config = dict(
    num_hidden_layers=8,
    hidden_size=128,
    num_attention_heads=8,
    num_key_value_heads=1,
    head_dim=32,
    intermediate_size=1024,
    vocab_size=2892,
    hidden_act='tanh_gelu',
    norm='rmsnorm',
    norm_place='pre',
    norm_eps=1e-05,
    positions='rope',
    rope_theta=10000.0,
    rope_fraction=0.5,
    qk_norm=False,
    attn_scale=0.177,
    bias='none',
    tie_word_embeddings=False,
    parallel_block=False,
    init='trunc',
    init_std_qkv=0.0743,
    init_std_o=0.0,
    init_std_up=0.0743,
    init_std_down=0.0,
    optimizer='soap_variant',
    learning_rate=0.00711,
    beta1=0.95,
    beta2=0.99,
    weight_decay=0.083,
    lr_head=0.00855,
    max_grad_norm=1.0,
    warmup_steps=200,
    schedule='wsd',
    decay_fraction=0.846,
    decay_shape='linear',
    final_lr_fraction=0.0,
    batch_tokens=32768,
    max_seq_len=256,
    doc_mask=True,
    train_tokens=156000000,
    max_steps=4761,
    dataset='wikipedia_en',
)
Each number is 50 + 15 x the weight over its row's rms, rounded and kept within 0 to 99. Layers, rows and columns count from 0. The size before them is the row's rms in percent of the matrix's.

# layer 2 MLP down, 128x1024, rms 0.212, rows 0-108, columns 512-575
106:66 51 36 30 55 45 59 73 69 35 12 33 57 30 59 54 38 35 51 66 40 34 38 47 51 46 65 91 41 62 62 33 51 45 56 66 39 38 42 51 39 64 40 55 46 59 28 61 46 61 40 58 55 80 47 56 47 37 58 64 40 68 74 55
096:99 61 46 52 43 26 66 45 54 57 50 69 40 71 65 43 39 41 36 39 54 54 75 47 42 59 56 41 48 88 44 58 33 51 42 61 47 69 36 77 63 59 52 18 36 46 40 48 51 27 39 61 40 37 67 35 67 58 58 47 66 33 40 32
100:33 30 56 48 64 36 48 45 36 59 52 41 49 78 50 78 59 58 57 29 39 38 52 55 12 43 30 43 31 54 54 42 53 74 62 39 36 57 25 38 33 54 39 64 49 26 38 57 40 69 75 28 35 51 44 46 61 55 45 36 25 41 66 35
096:41 30 47 68 43 20 37 67 56 68 41 47 48 58 32 39 61 46 65 58 47 41 39 65 39 57 54 72 51 39 47 38 42 75 53 77 64 39 55 56 42 63 44 53 49 52 43 33 49 54 51 53 65 36 58 67 43 45 77 43 49 38 56 35
101:56 69 25 40 41 59 39 31 60 49 47 47 56 73 40 44 50 56 39 59 52 45 51 43 51 41 63 54 76 37 62 43 25 50 54 46 28 56 84 66 55 53 54 50 32 54 60 50 52 50 33 58 39 55 56 66 65 44 40 77 49 86 64 69
098:41 41 53 32 41 31 50 59 42 47 14 39 51 37 42 46 29 35 64 35 66 55 51 67 45 44 57 65 48 49 48 41 28 48 36 48 57 43 50 56 61 59 51 31 58 34 51 78 34 52 43 36 51 28 44 40 75 25 39 31 48 17 73 38
102:39 48 61 49 46 69 34 44 54 46 71 68 76 57 72 58 49 55 40 53 56 47 29 60 43 33 28 28 47 72 51 54 60 51 49 67 65 54 13 81 75 60 34 30 41 53 50 69 51 43 36 62 32 46 62 86 44 35 53 50 63 69 53 47
099:81 67 61 63 77 52 43 40 54 36 81 64 59 39 61 17 52 60 46 48 52 56 47 36 55 46 57 61 48 23 43 52 50 31 62 24 62 58 56 43 74 30 43 35 49 63 52 46 67 40 57 23 36 51 40 40 42 30 45 23 66 50 42 52
101:62 55 51 83 56 71 48 48 40 75 43 46 48 66 50 67 62 59 37 77 44 64 67 53 32 38 79 58 45 34 56 66 54 81 56 50 19 63 37 55 45 62 50 37 48 43 47 39 58 38 03 47 57 70 43 52 64 63 72 36 30 41 53 39
100:40 71 33 47 46 67 42 69 59 56 56 42 45 33 49 47 46 47 65 49 40 72 69 65 56 50 45 39 20 76 64 45 59 69 31 27 35 35 45 29 36 58 31 50 62 55 56 66 29 21 67 52 55 63 69 56 42 56 53 46 48 60 49 49
100:48 47 36 62 68 25 72 52 42 46 23 52 35 41 42 57 60 52 92 60 58 69 44 38 51 40 27 40 68 54 26 44 55 45 47 29 45 53 52 59 45 27 56 47 67 75 37 60 72 81 47 51 40 55 43 26 33 72 47 28 56 66 17 51
103:61 56 49 93 45 46 52 68 55 40 79 28 80 19 53 52 53 41 38 42 34 65 68 78 65 59 00 40 49 62 67 33 37 47 52 74 55 51 27 32 68 58 37 24 60 60 43 72 40 50 39 67 63 45 41 65 42 31 31 73 54 47 49 58
097:66 68 56 51 69 52 61 46 70 41 54 64 55 22 62 39 52 70 36 29 54 35 39 31 37 67 69 29 61 46 44 55 54 63 44 14 59 64 55 63 41 79 44 57 42 50 59 59 42 39 49 49 58 74 43 30 66 12 49 48 45 52 28 37
100:39 40 46 56 57 27 47 49 44 55 50 45 22 28 52 49 27 55 71 38 22 21 30 58 57 38 54 57 62 14 25 53 48 83 61 58 47 38 50 43 55 45 21 49 45 66 56 34 55 28 52 55 61 48 44 42 39 40 42 40 44 45 26 59
096:58 41 49 41 42 63 70 72 64 49 30 58 34 29 39 20 40 35 60 38 36 70 26 56 35 68 65 66 27 79 41 44 49 49 27 48 55 61 32 48 32 59 63 42 55 29 36 53 54 48 25 50 76 22 40 66 53 44 50 78 44 59 50 57
096:46 64 70 58 25 46 72 39 64 55 45 24 70 37 67 50 46 48 37 45 56 54 69 47 51 53 49 33 67 31 73 57 59 45 62 41 55 60 61 67 33 58 66 35 31 47 75 91 28 47 62 17 41 53 45 44 34 66 73 29 63 55 22 60
097:42 40 49 31 67 45 39 67 67 63 46 43 48 42 33 68 16 58 18 56 38 49 58 44 51 22 33 64 51 36 60 46 44 58 56 72 45 75 09 54 53 65 65 48 20 22 68 39 74 62 40 54 19 58 62 60 48 56 21 52 67 61 13 43
098:36 60 59 51 72 44 45 38 39 38 58 68 54 28 88 60 69 53 31 59 55 77 47 54 62 47 53 64 61 59 40 31 74 32 27 54 45 35 40 35 67 65 54 79 92 59 33 59 78 33 69 53 26 80 59 29 66 40 26 52 81 62 30 49
098:86 49 61 25 75 78 34 32 38 55 62 82 67 69 28 54 40 59 65 46 70 48 20 35 43 83 43 45 45 64 42 04 50 45 49 63 58 33 09 37 42 57 34 58 27 50 27 42 59 44 67 62 53 48 49 50 42 58 39 81 69 34 51 48
097:32 31 30 29 77 48 17 29 48 44 67 37 44 78 73 84 45 62 57 47 49 44 70 58 67 43 37 56 75 29 66 31 74 60 69 63 50 43 63 43 40 60 65 47 26 59 47 44 60 42 91 44 64 46 62 18 66 49 47 53 53 66 33 43
099:70 69 50 42 50 41 44 19 42 39 56 82 50 52 61 42 64 45 43 27 54 50 62 48 42 53 73 40 43 36 52 42 95 63 68 35 46 75 31 77 48 76 36 48 23 61 73 49 74 68 56 66 34 58 42 31 50 41 61 59 56 11 57 83
099:44 70 61 62 44 35 42 51 53 65 56 41 47 21 60 78 56 38 54 21 56 83 64 91 64 60 48 42 59 37 51 50 64 29 50 63 65 19 65 56 15 56 39 46 36 56 39 52 42 50 69 39 55 34 48 35 28 71 49 39 58 25 83 39
101:57 62 48 56 33 48 46 57 58 59 37 21 48 76 58 77 79 44 39 51 50 54 61 46 47 20 37 40 50 78 43 64 68 42 45 52 68 34 49 78 56 61 34 52 44 32 28 56 40 72 52 44 73 67 49 47 38 52 53 58 34 34 83 61
092:63 29 04 41 48 38 49 54 33 65 74 64 67 36 66 61 53 71 79 58 54 59 59 42 65 56 44 36 75 62 60 29 35 36 52 77 30 48 68 64 40 55 50 60 76 30 40 45 26 50 62 38 68 18 56 33 77 48 51 37 64 56 62 18
102:62 49 66 56 60 41 56 40 53 40 71 37 68 60 30 47 45 52 43 45 78 55 57 74 73 72 29 49 61 41 62 53 77 61 51 55 49 37 52 43 14 77 76 63 59 47 64 49 47 76 48 46 60 43 63 52 41 73 39 55 40 47 40 90
098:25 32 80 64 58 54 55 51 38 90 46 30 44 79 37 50 70 54 44 47 42 36 70 41 59 64 84 38 56 58 56 88 51 32 61 72 43 45 69 25 45 30 44 52 59 36 32 51 24 71 44 55 25 54 47 20 47 45 40 60 20 54 42 56
097:22 61 70 46 50 26 45 43 56 51 62 70 18 48 72 58 54 61 72 56 21 25 40 30 64 33 24 75 52 76 54 29 17 44 40 50 52 85 54 60 66 64 80 53 36 83 46 62 62 16 35 55 41 51 48 41 44 53 56 28 65 42 34 66
100:55 70 51 28 68 73 87 56 22 62 29 45 61 50 45 52 57 47 47 57 33 31 31 47 58 51 44 78 41 70 52 70 56 46 29 47 49 55 48 82 39 45 29 42 56 44 55 34 49 44 45 44 46 41 38 55 70 24 32 58 58 39 56 48
102:48 48 40 45 53 45 79 60 44 44 89 33 64 58 38 29 52 66 40 52 44 41 71 56 44 38 45 54 56 60 31 53 46 55 34 77 42 49 46 41 20 17 40 34 63 51 47 42 46 54 66 41 31 16 39 20 62 84 33 58 75 57 56 76
102:62 44 68 60 57 60 45 34 43 42 52 57 58 64 36 21 76 31 37 70 62 49 63 52 51 75 70 46 49 30 55 30 28 59 60 61 39 69 51 40 62 45 52 68 70 31 61 51 43 54 26 54 20 60 38 43 61 63 82 26 54 31 47 39
098:43 36 59 37 39 59 61 41 41 63 50 43 61 34 59 52 37 42 46 63 48 51 49 51 87 51 38 48 42 73 54 43 29 69 87 63 41 47 49 50 62 60 43 69 49 41 61 82 29 51 58 34 53 56 28 30 48 53 58 56 70 36 20 69
103:79 36 47 56 59 47 37 68 65 46 18 45 52 56 64 56 70 66 51 67 42 60 61 51 78 48 37 50 67 68 52 17 57 67 49 38 73 47 61 60 52 83 43 48 30 46 48 61 66 47 29 73 51 72 62 29 63 34 29 26 60 43 68 53
097:29 51 62 87 40 41 74 46 35 51 54 45 45 28 44 38 58 62 43 56 67 34 35 38 65 42 37 35 44 52 48 53 65 68 40 60 57 46 45 20 42 69 27 50 52 44 35 36 49 58 35 44 65 78 53 48 46 33 41 35 65 53 73 55
099:32 57 54 42 37 50 50 65 40 58 59 65 33 40 34 31 25 55 24 33 31 13 49 39 66 31 39 40 43 74 30 48 58 46 60 39 43 48 55 27 45 42 81 51 45 46 41 79 33 49 60 18 55 33 57 26 23 47 19 27 63 54 46 54
108:49 50 22 45 54 25 47 47 44 48 60 53 56 49 51 41 29 61 35 40 65 70 45 64 61 38 86 33 44 25 40 40 59 37 44 39 54 53 58 27 49 35 75 57 50 72 49 44 50 35 77 65 52 66 46 31 58 43 75 57 61 37 54 42
098:41 65 73 57 45 37 22 40 85 75 46 56 19 35 25 34 65 43 54 39 34 42 64 54 24 27 36 28 52 46 41 59 15 40 15 05 42 53 52 46 55 37 70 75 53 48 04 49 48 58 61 43 23 60 67 14 66 64 57 54 26 51 49 55
097:48 49 48 27 47 51 43 77 48 51 54 41 39 51 38 44 46 70 34 82 49 45 48 42 73 48 33 51 68 33 54 59 69 56 46 39 46 49 61 22 57 57 62 61 60 41 33 51 57 50 77 69 64 58 53 46 61 56 55 50 59 66 40 62
113:45 57 76 58 62 50 68 56 42 53 25 58 76 67 43 45 44 42 78 42 34 46 62 55 46 67 60 41 75 40 54 48 35 54 45 53 53 75 51 55 50 52 57 49 20 58 47 52 33 70 41 64 47 53 47 63 41 64 61 73 47 42 36 60
102:45 47 45 59 57 48 39 61 43 41 37 40 61 46 45 29 52 36 52 39 36 55 66 59 36 45 48 55 55 44 42 61 46 34 47 26 52 34 45 73 37 39 54 51 60 34 43 46 58 33 52 41 75 56 50 28 75 17 47 50 24 38 11 62
103:55 18 62 58 56 62 31 32 60 39 30 27 63 65 40 18 51 59 29 33 66 47 81 41 50 43 43 45 42 61 27 57 34 45 44 49 46 75 53 36 52 47 27 37 55 67 44 54 68 46 53 47 54 58 48 60 51 47 43 50 79 59 64 38
095:59 52 39 63 53 48 47 65 17 25 63 59 88 34 50 62 51 39 29 35 58 47 54 59 49 21 51 30 48 35 71 50 59 47 47 73 64 39 31 02 18 52 53 35 47 52 56 43 52 43 30 36 59 58 65 47 43 56 35 63 53 73 44 56
099:57 68 44 58 43 63 65 68 49 49 29 47 73 73 54 58 51 29 62 59 45 34 49 54 49 58 48 51 68 61 40 55 61 31 51 28 25 42 33 57 83 52 44 48 49 51 56 32 77 83 80 27 52 55 75 11 57 50 55 82 63 39 58 58
095:81 48 35 66 43 37 67 57 61 56 61 62 57 47 51 42 58 70 79 56 44 53 42 54 35 78 48 36 46 31 40 58 58 66 42 56 63 35 73 49 55 51 65 49 63 34 65 36 38 19 71 49 48 61 55 57 50 76 17 31 11 43 20 33
095:42 49 39 52 51 66 48 25 44 45 83 32 72 42 49 53 56 47 45 52 49 45 45 78 23 37 71 62 61 52 51 63 50 49 40 49 60 57 72 53 55 60 46 86 51 33 68 94 49 44 60 42 50 84 54 45 50 63 35 60 58 63 38 45
096:16 60 58 55 64 56 68 44 40 61 37 40 56 80 69 25 51 45 53 66 59 37 48 65 46 24 17 44 61 61 58 42 17 77 33 33 35 63 50 44 47 30 20 22 20 85 39 19 70 37 54 52 60 43 71 41 39 36 51 58 37 59 72 59
102:55 64 52 46 84 50 33 63 77 49 42 50 37 34 26 44 36 43 51 52 91 44 65 46 27 50 55 60 35 56 72 61 42 46 53 55 41 59 36 49 55 40 30 44 71 48 68 43 84 26 62 51 45 53 48 39 51 72 50 51 42 55 47 63
097:37 42 65 53 82 73 54 48 64 70 57 38 68 56 48 80 55 71 63 43 54 57 42 56 50 67 50 81 77 45 80 62 51 57 48 66 36 54 66 55 46 68 93 61 57 56 41 35 36 45 80 12 38 78 46 53 43 24 45 78 54 31 63 84
097:31 48 50 34 64 22 62 32 40 51 13 61 66 55 37 19 42 64 45 52 61 25 52 53 49 47 43 07 31 75 48 24 40 50 59 34 26 77 64 45 68 53 17 41 52 03 31 43 38 45 36 43 43 57 57 54 42 41 24 30 64 64 31 85
097:61 80 64 57 64 41 86 22 45 59 78 91 59 61 41 54 46 77 63 63 30 58 57 32 55 54 38 63 62 57 55 49 36 65 43 15 65 35 70 44 58 41 67 44 66 57 54 60 57 54 50 43 51 51 53 61 37 65 52 42 63 44 64 58
097:54 45 30 53 32 57 44 37 64 66 42 50 32 45 57 76 63 63 34 65 41 55 56 51 40 57 93 39 64 34 35 44 13 42 56 60 44 53 47 48 38 37 16 32 84 60 61 39 60 64 51 76 59 25 56 62 66 63 48 74 51 60 19 47
100:46 53 60 45 33 61 58 56 45 34 40 40 33 55 73 63 28 53 51 57 70 49 62 23 37 44 69 62 77 59 68 51 35 45 56 10 53 47 47 74 50 47 48 37 41 37 43 57 71 62 61 54 57 74 46 69 68 71 23 83 39 43 57 45
095:44 45 71 43 54 54 54 68 34 44 48 26 44 60 55 47 38 50 48 75 67 66 60 71 39 69 56 58 40 41 67 73 44 70 70 47 58 74 45 59 55 46 40 57 67 67 69 81 44 67 64 54 37 60 49 45 41 64 33 42 53 60 72 87
097:41 47 27 60 35 39 62 36 40 32 51 46 53 56 44 33 50 33 63 34 30 27 43 59 70 32 35 24 35 17 52 29 59 65 40 55 42 66 72 42 07 43 49 16 58 37 29 57 22 53 61 50 48 81 48 53 52 38 31 74 64 39 58 52
102:63 70 35 46 43 55 43 43 70 59 58 31 32 52 34 60 52 60 33 51 44 45 48 69 56 55 46 47 70 39 56 45 30 49 53 35 49 47 23 65 29 73 60 59 63 64 71 53 28 43 47 17 45 68 63 44 56 42 59 36 29 60 33 37
097:76 36 45 27 78 33 51 43 55 62 21 48 44 20 66 36 45 60 57 58 64 49 48 65 59 24 79 49 67 36 53 45 61 55 55 62 75 52 52 52 46 34 68 64 70 66 50 58 36 52 43 68 39 40 41 62 47 81 50 55 73 69 60 60
107:22 55 51 60 57 34 44 42 50 56 57 61 53 72 53 40 17 62 50 47 41 49 99 41 52 52 69 44 58 47 52 35 40 60 55 49 77 83 41 37 69 53 46 44 62 32 40 26 70 61 43 62 78 91 63 44 30 99 66 43 56 62 41 72
103:64 62 33 55 67 47 47 44 32 57 16 55 40 50 55 60 33 77 74 43 29 86 55 58 40 47 56 24 64 58 28 59 31 44 45 61 57 55 49 27 38 50 63 45 62 39 68 60 49 64 59 52 62 44 31 06 55 66 35 82 57 71 59 50
097:46 51 53 66 17 44 51 47 66 34 74 21 55 51 40 55 29 61 46 28 44 51 46 62 43 60 48 32 49 61 73 49 71 53 33 48 37 49 50 42 23 31 67 46 36 32 53 41 53 30 58 60 65 47 72 25 49 21 77 49 51 50 53 80
096:39 56 06 52 71 26 35 50 60 44 56 46 52 42 48 50 20 57 45 39 32 66 54 55 38 85 42 68 42 36 00 69 60 54 36 44 44 65 50 69 61 54 99 35 59 40 52 78 48 17 37 48 51 57 41 35 56 10 63 51 51 52 52 28
101:52 57 57 55 16 46 49 57 23 50 39 25 60 23 49 36 48 79 59 51 61 69 39 52 30 66 47 60 45 54 66 37 53 68 53 65 61 40 38 56 52 61 56 36 69 48 54 32 25 21 33 62 64 75 36 60 80 80 47 44 41 51 70 63
103:46 66 45 55 48 47 54 74 41 32 18 58 69 29 52 52 77 38 51 30 50 41 74 36 47 62 17 54 62 46 40 46 31 29 67 65 36 59 50 57 29 63 51 25 45 43 49 45 35 57 61 54 39 57 68 49 69 30 58 60 47 69 76 63
099:69 34 37 75 63 47 37 49 37 61 55 31 30 46 42 44 53 59 64 60 53 37 47 48 56 66 25 73 43 48 48 40 56 47 40 34 67 41 34 62 50 63 32 72 40 49 55 46 28 51 74 51 59 38 48 61 65 25 56 42 30 41 57 48
106:42 41 28 41 48 59 46 55 36 46 77 30 41 33 34 42 21 29 41 68 46 49 52 45 42 56 73 55 50 78 54 43 45 47 56 28 31 53 36 62 25 67 55 52 56 63 66 51 61 60 60 27 53 22 86 36 52 64 42 55 53 54 31 46
095:39 38 33 34 65 37 40 47 64 40 59 66 44 55 42 40 56 50 75 50 60 27 24 43 24 23 59 42 58 69 59 18 62 67 37 47 56 77 42 37 45 43 70 89 58 44 48 41 51 66 78 41 19 44 46 70 28 42 59 49 77 67 48 64
102:57 66 46 44 40 42 44 70 51 52 53 42 53 75 59 62 57 55 50 54 50 15 71 22 55 62 64 37 80 60 21 74 19 44 38 43 61 56 48 53 35 94 43 48 94 64 58 74 44 73 68 49 63 63 75 65 50 41 55 39 35 46 52 46
102:86 49 51 65 59 43 26 49 31 79 42 65 27 34 64 53 43 31 76 57 69 34 54 46 62 51 79 52 49 62 45 52 18 45 44 81 56 53 61 64 78 34 58 77 64 48 51 49 66 53 49 46 43 58 26 72 53 45 19 44 66 31 48 75
102:38 56 13 55 64 49 42 36 61 72 53 26 59 60 59 36 45 40 52 64 65 69 44 55 33 47 47 29 36 44 49 45 59 49 19 29 38 55 79 46 58 61 39 57 55 58 51 39 42 45 45 45 48 47 51 63 29 73 57 40 52 46 52 64
098:49 69 31 53 39 61 58 45 52 19 90 57 72 23 49 66 56 61 30 58 50 47 77 49 47 53 58 55 92 40 49 44 42 67 56 61 51 45 26 54 31 61 53 74 53 38 62 31 31 44 60 48 61 51 58 69 50 50 55 30 67 74 65 65
102:60 42 71 48 63 48 96 34 37 53 45 59 68 67 36 64 56 51 49 37 47 66 60 77 55 46 46 53 57 60 26 42 59 47 45 35 70 58 36 53 56 26 56 70 42 76 58 40 50 49 78 66 48 61 85 59 77 36 40 31 61 35 26 68
098:48 44 40 62 75 25 55 19 65 46 32 50 87 26 46 23 67 62 44 33 58 60 29 43 51 53 46 40 38 74 60 53 49 52 41 65 57 30 54 46 63 55 46 60 65 39 38 33 58 59 56 33 35 43 54 62 49 54 64 41 52 24 51 65
100:54 73 58 49 56 53 50 53 57 35 21 41 50 74 52 51 70 61 61 69 50 77 84 74 33 60 68 33 37 81 73 40 23 42 29 33 55 54 52 45 38 44 46 13 48 26 58 41 43 55 36 85 62 50 35 22 60 39 65 45 50 63 24 58
096:40 59 46 38 32 22 32 44 61 56 49 62 46 33 75 54 70 48 74 82 63 51 68 56 41 65 77 67 47 81 56 58 59 63 61 08 24 69 67 38 73 27 51 40 51 69 78 67 48 35 50 45 48 37 61 16 53 45 43 77 44 24 44 65
100:62 43 57 69 51 50 45 47 39 54 31 65 61 45 40 62 27 38 67 43 79 59 51 62 39 55 68 58 52 60 59 62 77 52 35 58 65 29 58 47 54 27 63 61 79 42 38 76 45 43 39 49 67 51 68 73 55 42 51 41 59 46 66 52
098:56 75 45 36 42 57 44 59 29 49 44 86 69 47 59 51 70 33 71 44 43 68 54 48 62 33 44 36 46 44 54 31 38 73 23 68 58 43 57 55 42 45 47 40 48 10 47 44 53 57 61 57 63 54 57 57 59 41 50 57 57 56 52 43
100:48 71 47 57 23 13 48 72 33 31 65 22 75 68 66 33 62 51 48 39 66 52 46 58 14 43 40 28 65 42 52 43 52 86 69 74 63 11 52 60 67 49 50 32 60 59 60 61 44 40 27 49 24 75 48 38 53 63 47 53 46 59 66 57
099:57 60 58 68 79 44 45 43 43 43 30 49 39 52 57 59 56 58 71 36 84 49 34 45 40 42 46 33 45 80 75 52 63 57 69 67 59 35 53 63 55 63 61 39 82 01 47 39 58 69 44 51 55 39 51 35 58 37 39 81 30 65 61 22
095:62 39 24 50 43 48 54 61 35 43 55 60 81 34 48 41 74 59 63 57 73 44 46 58 61 69 46 22 54 74 40 49 41 69 33 34 37 58 26 60 52 57 71 43 37 63 51 46 74 52 31 36 27 72 58 67 32 53 24 37 25 61 37 36
104:46 54 53 40 63 53 48 36 25 17 54 47 64 58 48 53 47 58 59 39 66 55 57 62 72 40 69 66 66 51 44 50 44 55 43 69 47 54 65 52 33 79 42 51 61 50 63 50 59 62 52 45 32 11 63 67 43 39 32 30 66 47 37 41
096:40 14 40 66 67 20 31 41 35 57 54 73 38 41 43 50 74 59 41 27 46 37 67 47 30 63 35 35 47 28 59 52 51 25 76 22 67 43 43 71 61 37 38 82 60 64 45 44 76 72 51 73 48 37 52 48 39 54 51 51 40 50 42 36
102:43 38 75 52 68 56 53 58 56 45 58 69 39 65 48 71 44 52 34 49 48 37 42 55 63 89 36 38 32 30 43 51 36 66 55 62 51 64 42 60 35 36 50 43 70 41 27 34 74 66 64 61 41 31 57 66 67 59 46 67 91 35 48 65
098:46 41 59 56 60 49 50 72 38 83 70 37 62 63 44 35 67 43 71 49 29 51 46 51 50 54 63 38 32 37 64 50 27 60 54 80 58 43 26 22 40 55 50 40 36 48 56 59 60 63 56 33 61 43 62 28 53 24 52 63 77 64 46 54
097:76 51 56 58 35 59 60 63 55 49 50 52 58 37 26 47 44 55 65 71 47 73 46 48 55 56 51 61 59 48 59 34 24 78 41 57 59 52 35 47 31 52 64 63 32 70 36 46 24 61 59 46 45 51 40 47 34 49 62 28 41 69 57 34
098:38 39 52 51 53 39 79 41 54 36 72 35 49 50 45 63 49 55 65 46 65 76 38 60 50 71 43 32 52 28 30 61 45 55 52 24 63 47 65 43 46 56 48 51 57 45 54 39 75 63 26 50 64 61 41 82 38 31 46 55 66 66 64 36
102:34 56 39 43 55 53 30 49 71 77 37 49 20 39 66 67 39 27 25 72 83 55 63 37 53 23 29 74 48 58 62 61 48 59 67 56 44 63 35 43 57 52 54 29 58 75 61 62 53 15 44 63 57 37 56 40 53 72 40 10 50 38 69 68
100:50 47 38 55 51 43 46 56 81 56 70 75 59 36 57 48 54 46 28 12 26 35 30 36 71 43 87 73 33 70 64 55 70 55 42 50 49 64 26 55 48 40 39 47 37 79 32 58 44 50 49 34 58 60 57 30 57 73 41 46 79 29 54 55
107:43 64 38 45 16 53 26 38 31 46 59 38 47 52 60 56 34 51 76 64 65 76 46 24 52 59 82 79 63 49 79 61 42 45 41 92 71 65 24 70 24 44 75 30 59 51 58 54 59 42 42 55 64 40 57 29 61 42 55 65 48 40 54 67
104:55 51 67 70 38 42 29 54 56 21 54 53 26 57 42 45 30 69 66 39 45 57 31 37 56 33 41 53 39 95 46 21 47 46 27 49 55 37 55 48 29 64 56 17 51 64 18 37 46 44 56 41 46 25 50 54 47 36 39 46 52 62 47 47
099:59 55 28 58 69 71 46 63 32 46 39 49 57 57 36 47 41 43 55 47 49 58 57 54 63 49 33 63 51 99 58 70 62 67 66 67 58 51 64 63 62 36 24 52 53 65 52 46 60 53 17 78 87 87 68 06 72 58 72 43 51 68 71 76
102:48 53 54 37 30 61 57 71 54 65 52 89 67 67 80 11 62 67 31 49 62 18 27 75 40 54 24 37 38 60 57 59 64 55 55 56 44 29 41 44 31 29 35 42 53 89 61 53 29 57 45 76 36 44 39 60 55 53 43 31 82 67 28 49
097:51 35 47 82 28 40 63 47 35 65 26 27 39 19 50 47 44 65 29 55 50 52 41 53 53 36 46 46 77 54 51 68 56 52 59 39 69 47 40 44 53 48 52 64 61 32 48 39 90 68 64 38 50 66 59 42 45 38 51 48 25 65 52 48
094:68 56 57 20 57 43 48 58 30 64 28 38 67 45 49 40 47 29 66 51 50 68 28 26 21 37 52 54 38 29 57 23 69 40 40 42 62 61 70 70 49 40 68 62 26 34 56 72 33 36 67 23 13 58 54 50 09 63 60 53 37 11 54 39
104:56 59 55 46 38 53 50 31 48 59 57 52 56 42 48 49 40 46 41 31 23 43 42 38 39 55 89 54 64 15 61 50 70 20 19 29 59 35 38 54 57 58 46 24 53 60 80 31 52 61 37 41 68 46 41 63 47 59 27 53 65 61 13 28
098:27 67 45 21 50 59 72 52 51 42 68 38 40 32 53 73 39 44 41 71 39 42 60 39 64 45 55 64 43 50 34 59 20 44 49 51 42 72 30 62 39 75 12 49 44 25 65 63 44 87 67 46 41 47 37 39 44 66 42 44 42 50 47 53
107:87 63 44 56 48 26 30 36 26 42 54 44 26 83 32 69 49 51 73 66 55 46 45 74 48 65 61 43 73 37 62 37 44 62 52 64 29 75 64 49 41 52 71 58 52 48 52 41 31 46 34 62 35 58 46 46 56 50 72 42 43 62 63 44
099:44 76 61 36 52 50 41 49 44 40 39 59 54 67 47 64 70 55 58 54 89 57 52 46 78 76 11 24 48 55 47 28 66 62 44 67 72 51 35 61 45 58 55 44 63 45 61 51 47 40 56 47 39 41 50 70 33 37 70 36 36 53 74 48
100:47 38 93 57 51 48 44 57 40 43 71 30 39 36 26 46 27 45 46 62 70 49 51 69 55 57 55 67 38 57 29 54 52 35 23 50 69 32 50 53 29 43 46 83 25 56 46 50 56 52 25 61 68 27 37 55 46 43 47 30 67 73 39 49
096:24 46 65 26 56 44 43 44 62 64 37 60 56 40 36 15 18 50 48 42 42 48 23 37 51 63 43 62 46 29 60 23 63 49 39 69 57 27 52 56 64 30 27 64 44 55 29 53 22 44 25 55 60 38 44 46 57 72 48 56 52 48 54 56
108:41 37 54 64 42 41 51 51 39 51 15 40 53 58 34 59 32 44 28 74 46 48 24 44 53 48 28 54 30 38 55 48 48 51 41 35 63 40 10 46 19 43 43 68 56 24 42 32 40 39 31 53 39 58 45 75 64 40 66 62 50 52 62 59
096:53 59 34 51 35 36 55 70 71 38 60 46 46 42 65 34 53 60 55 48 64 46 65 21 39 34 68 27 53 64 55 41 43 31 30 58 64 43 21 44 53 37 53 54 17 61 68 61 21 27 67 29 76 67 48 33 52 45 78 43 33 41 68 55
105:62 57 59 69 44 64 38 53 54 56 21 45 55 29 71 44 51 35 47 49 40 66 50 25 33 60 44 44 54 72 49 34 27 50 31 51 38 46 44 44 27 64 51 45 30 55 58 70 51 60 61 36 50 77 62 63 27 46 53 37 25 00 56 69
100:74 50 07 53 38 55 56 53 68 84 19 53 52 17 81 70 56 42 76 36 44 65 57 44 66 64 43 54 53 20 69 60 55 77 55 67 46 62 38 53 29 56 44 56 56 48 64 68 63 29 61 49 77 60 43 76 61 58 48 69 51 34 41 48
100:64 44 13 56 53 66 54 44 39 74 84 69 71 65 42 40 37 58 70 71 55 50 38 66 51 74 56 81 42 43 41 29 32 66 42 55 34 50 47 39 58 38 50 72 46 44 55 46 56 38 49 80 34 38 44 47 62 51 44 74 30 16 71 43
102:39 43 15 52 51 54 47 50 30 66 59 67 89 53 67 48 46 21 49 47 56 55 31 33 54 37 07 58 56 64 73 61 75 31 67 61 30 50 35 16 44 50 64 54 56 50 67 19 57 68 74 34 47 67 43 46 49 52 60 41 48 48 45 65
097:31 64 52 60 64 21 65 60 59 48 39 62 56 48 49 60 32 53 47 42 55 46 59 55 19 29 40 72 47 53 65 43 33 43 61 27 41 55 27 30 72 76 33 45 49 81 43 41 79 52 58 63 35 36 51 64 39 24 49 46 40 38 42 58
106:31 43 24 33 61 32 55 35 44 44 51 52 55 30 34 32 55 33 29 58 42 46 53 32 60 37 55 53 78 47 28 49 29 42 58 68 60 45 47 40 17 52 43 56 83 75 42 49 60 47 31 63 43 48 49 52 28 30 40 48 45 63 40 50
104:69 53 63 37 40 57 63 65 35 43 32 47 62 67 24 36 36 32 75 53 50 62 21 59 61 30 13 64 51 68 37 60 41 67 39 30 54 50 58 43 50 59 42 83 68 61 33 64 33 48 64 38 60 49 54 60 53 33 50 62 56 59 55 58
101:46 36 52 71 55 46 67 58 44 35 43 56 62 39 64 10 42 70 87 40 62 31 53 48 79 59 29 47 60 46 63 28 54 24 38 44 67 62 10 47 69 63 56 39 41 66 72 41 64 51 63 35 55 59 34 59 28 52 32 47 30 45 41 22
105:35 39 47 57 59 46 40 51 31 62 31 47 44 63 40 59 38 50 42 40 45 54 53 52 15 65 18 33 45 51 59 90 53 59 79 37 97 69 49 56 48 51 46 51 62 58 27 67 60 57 74 86 46 77 52 50 58 47 67 33 30 60 81 48
094:22 67 63 48 37 52 39 41 47 47 32 32 72 34 45 29 42 39 71 69 34 60 62 63 62 62 51 58 55 58 39 72 40 66 40 53 21 27 77 61 67 49 65 47 27 36 34 61 43 63 43 64 31 49 48 53 70 56 26 62 67 53 53 70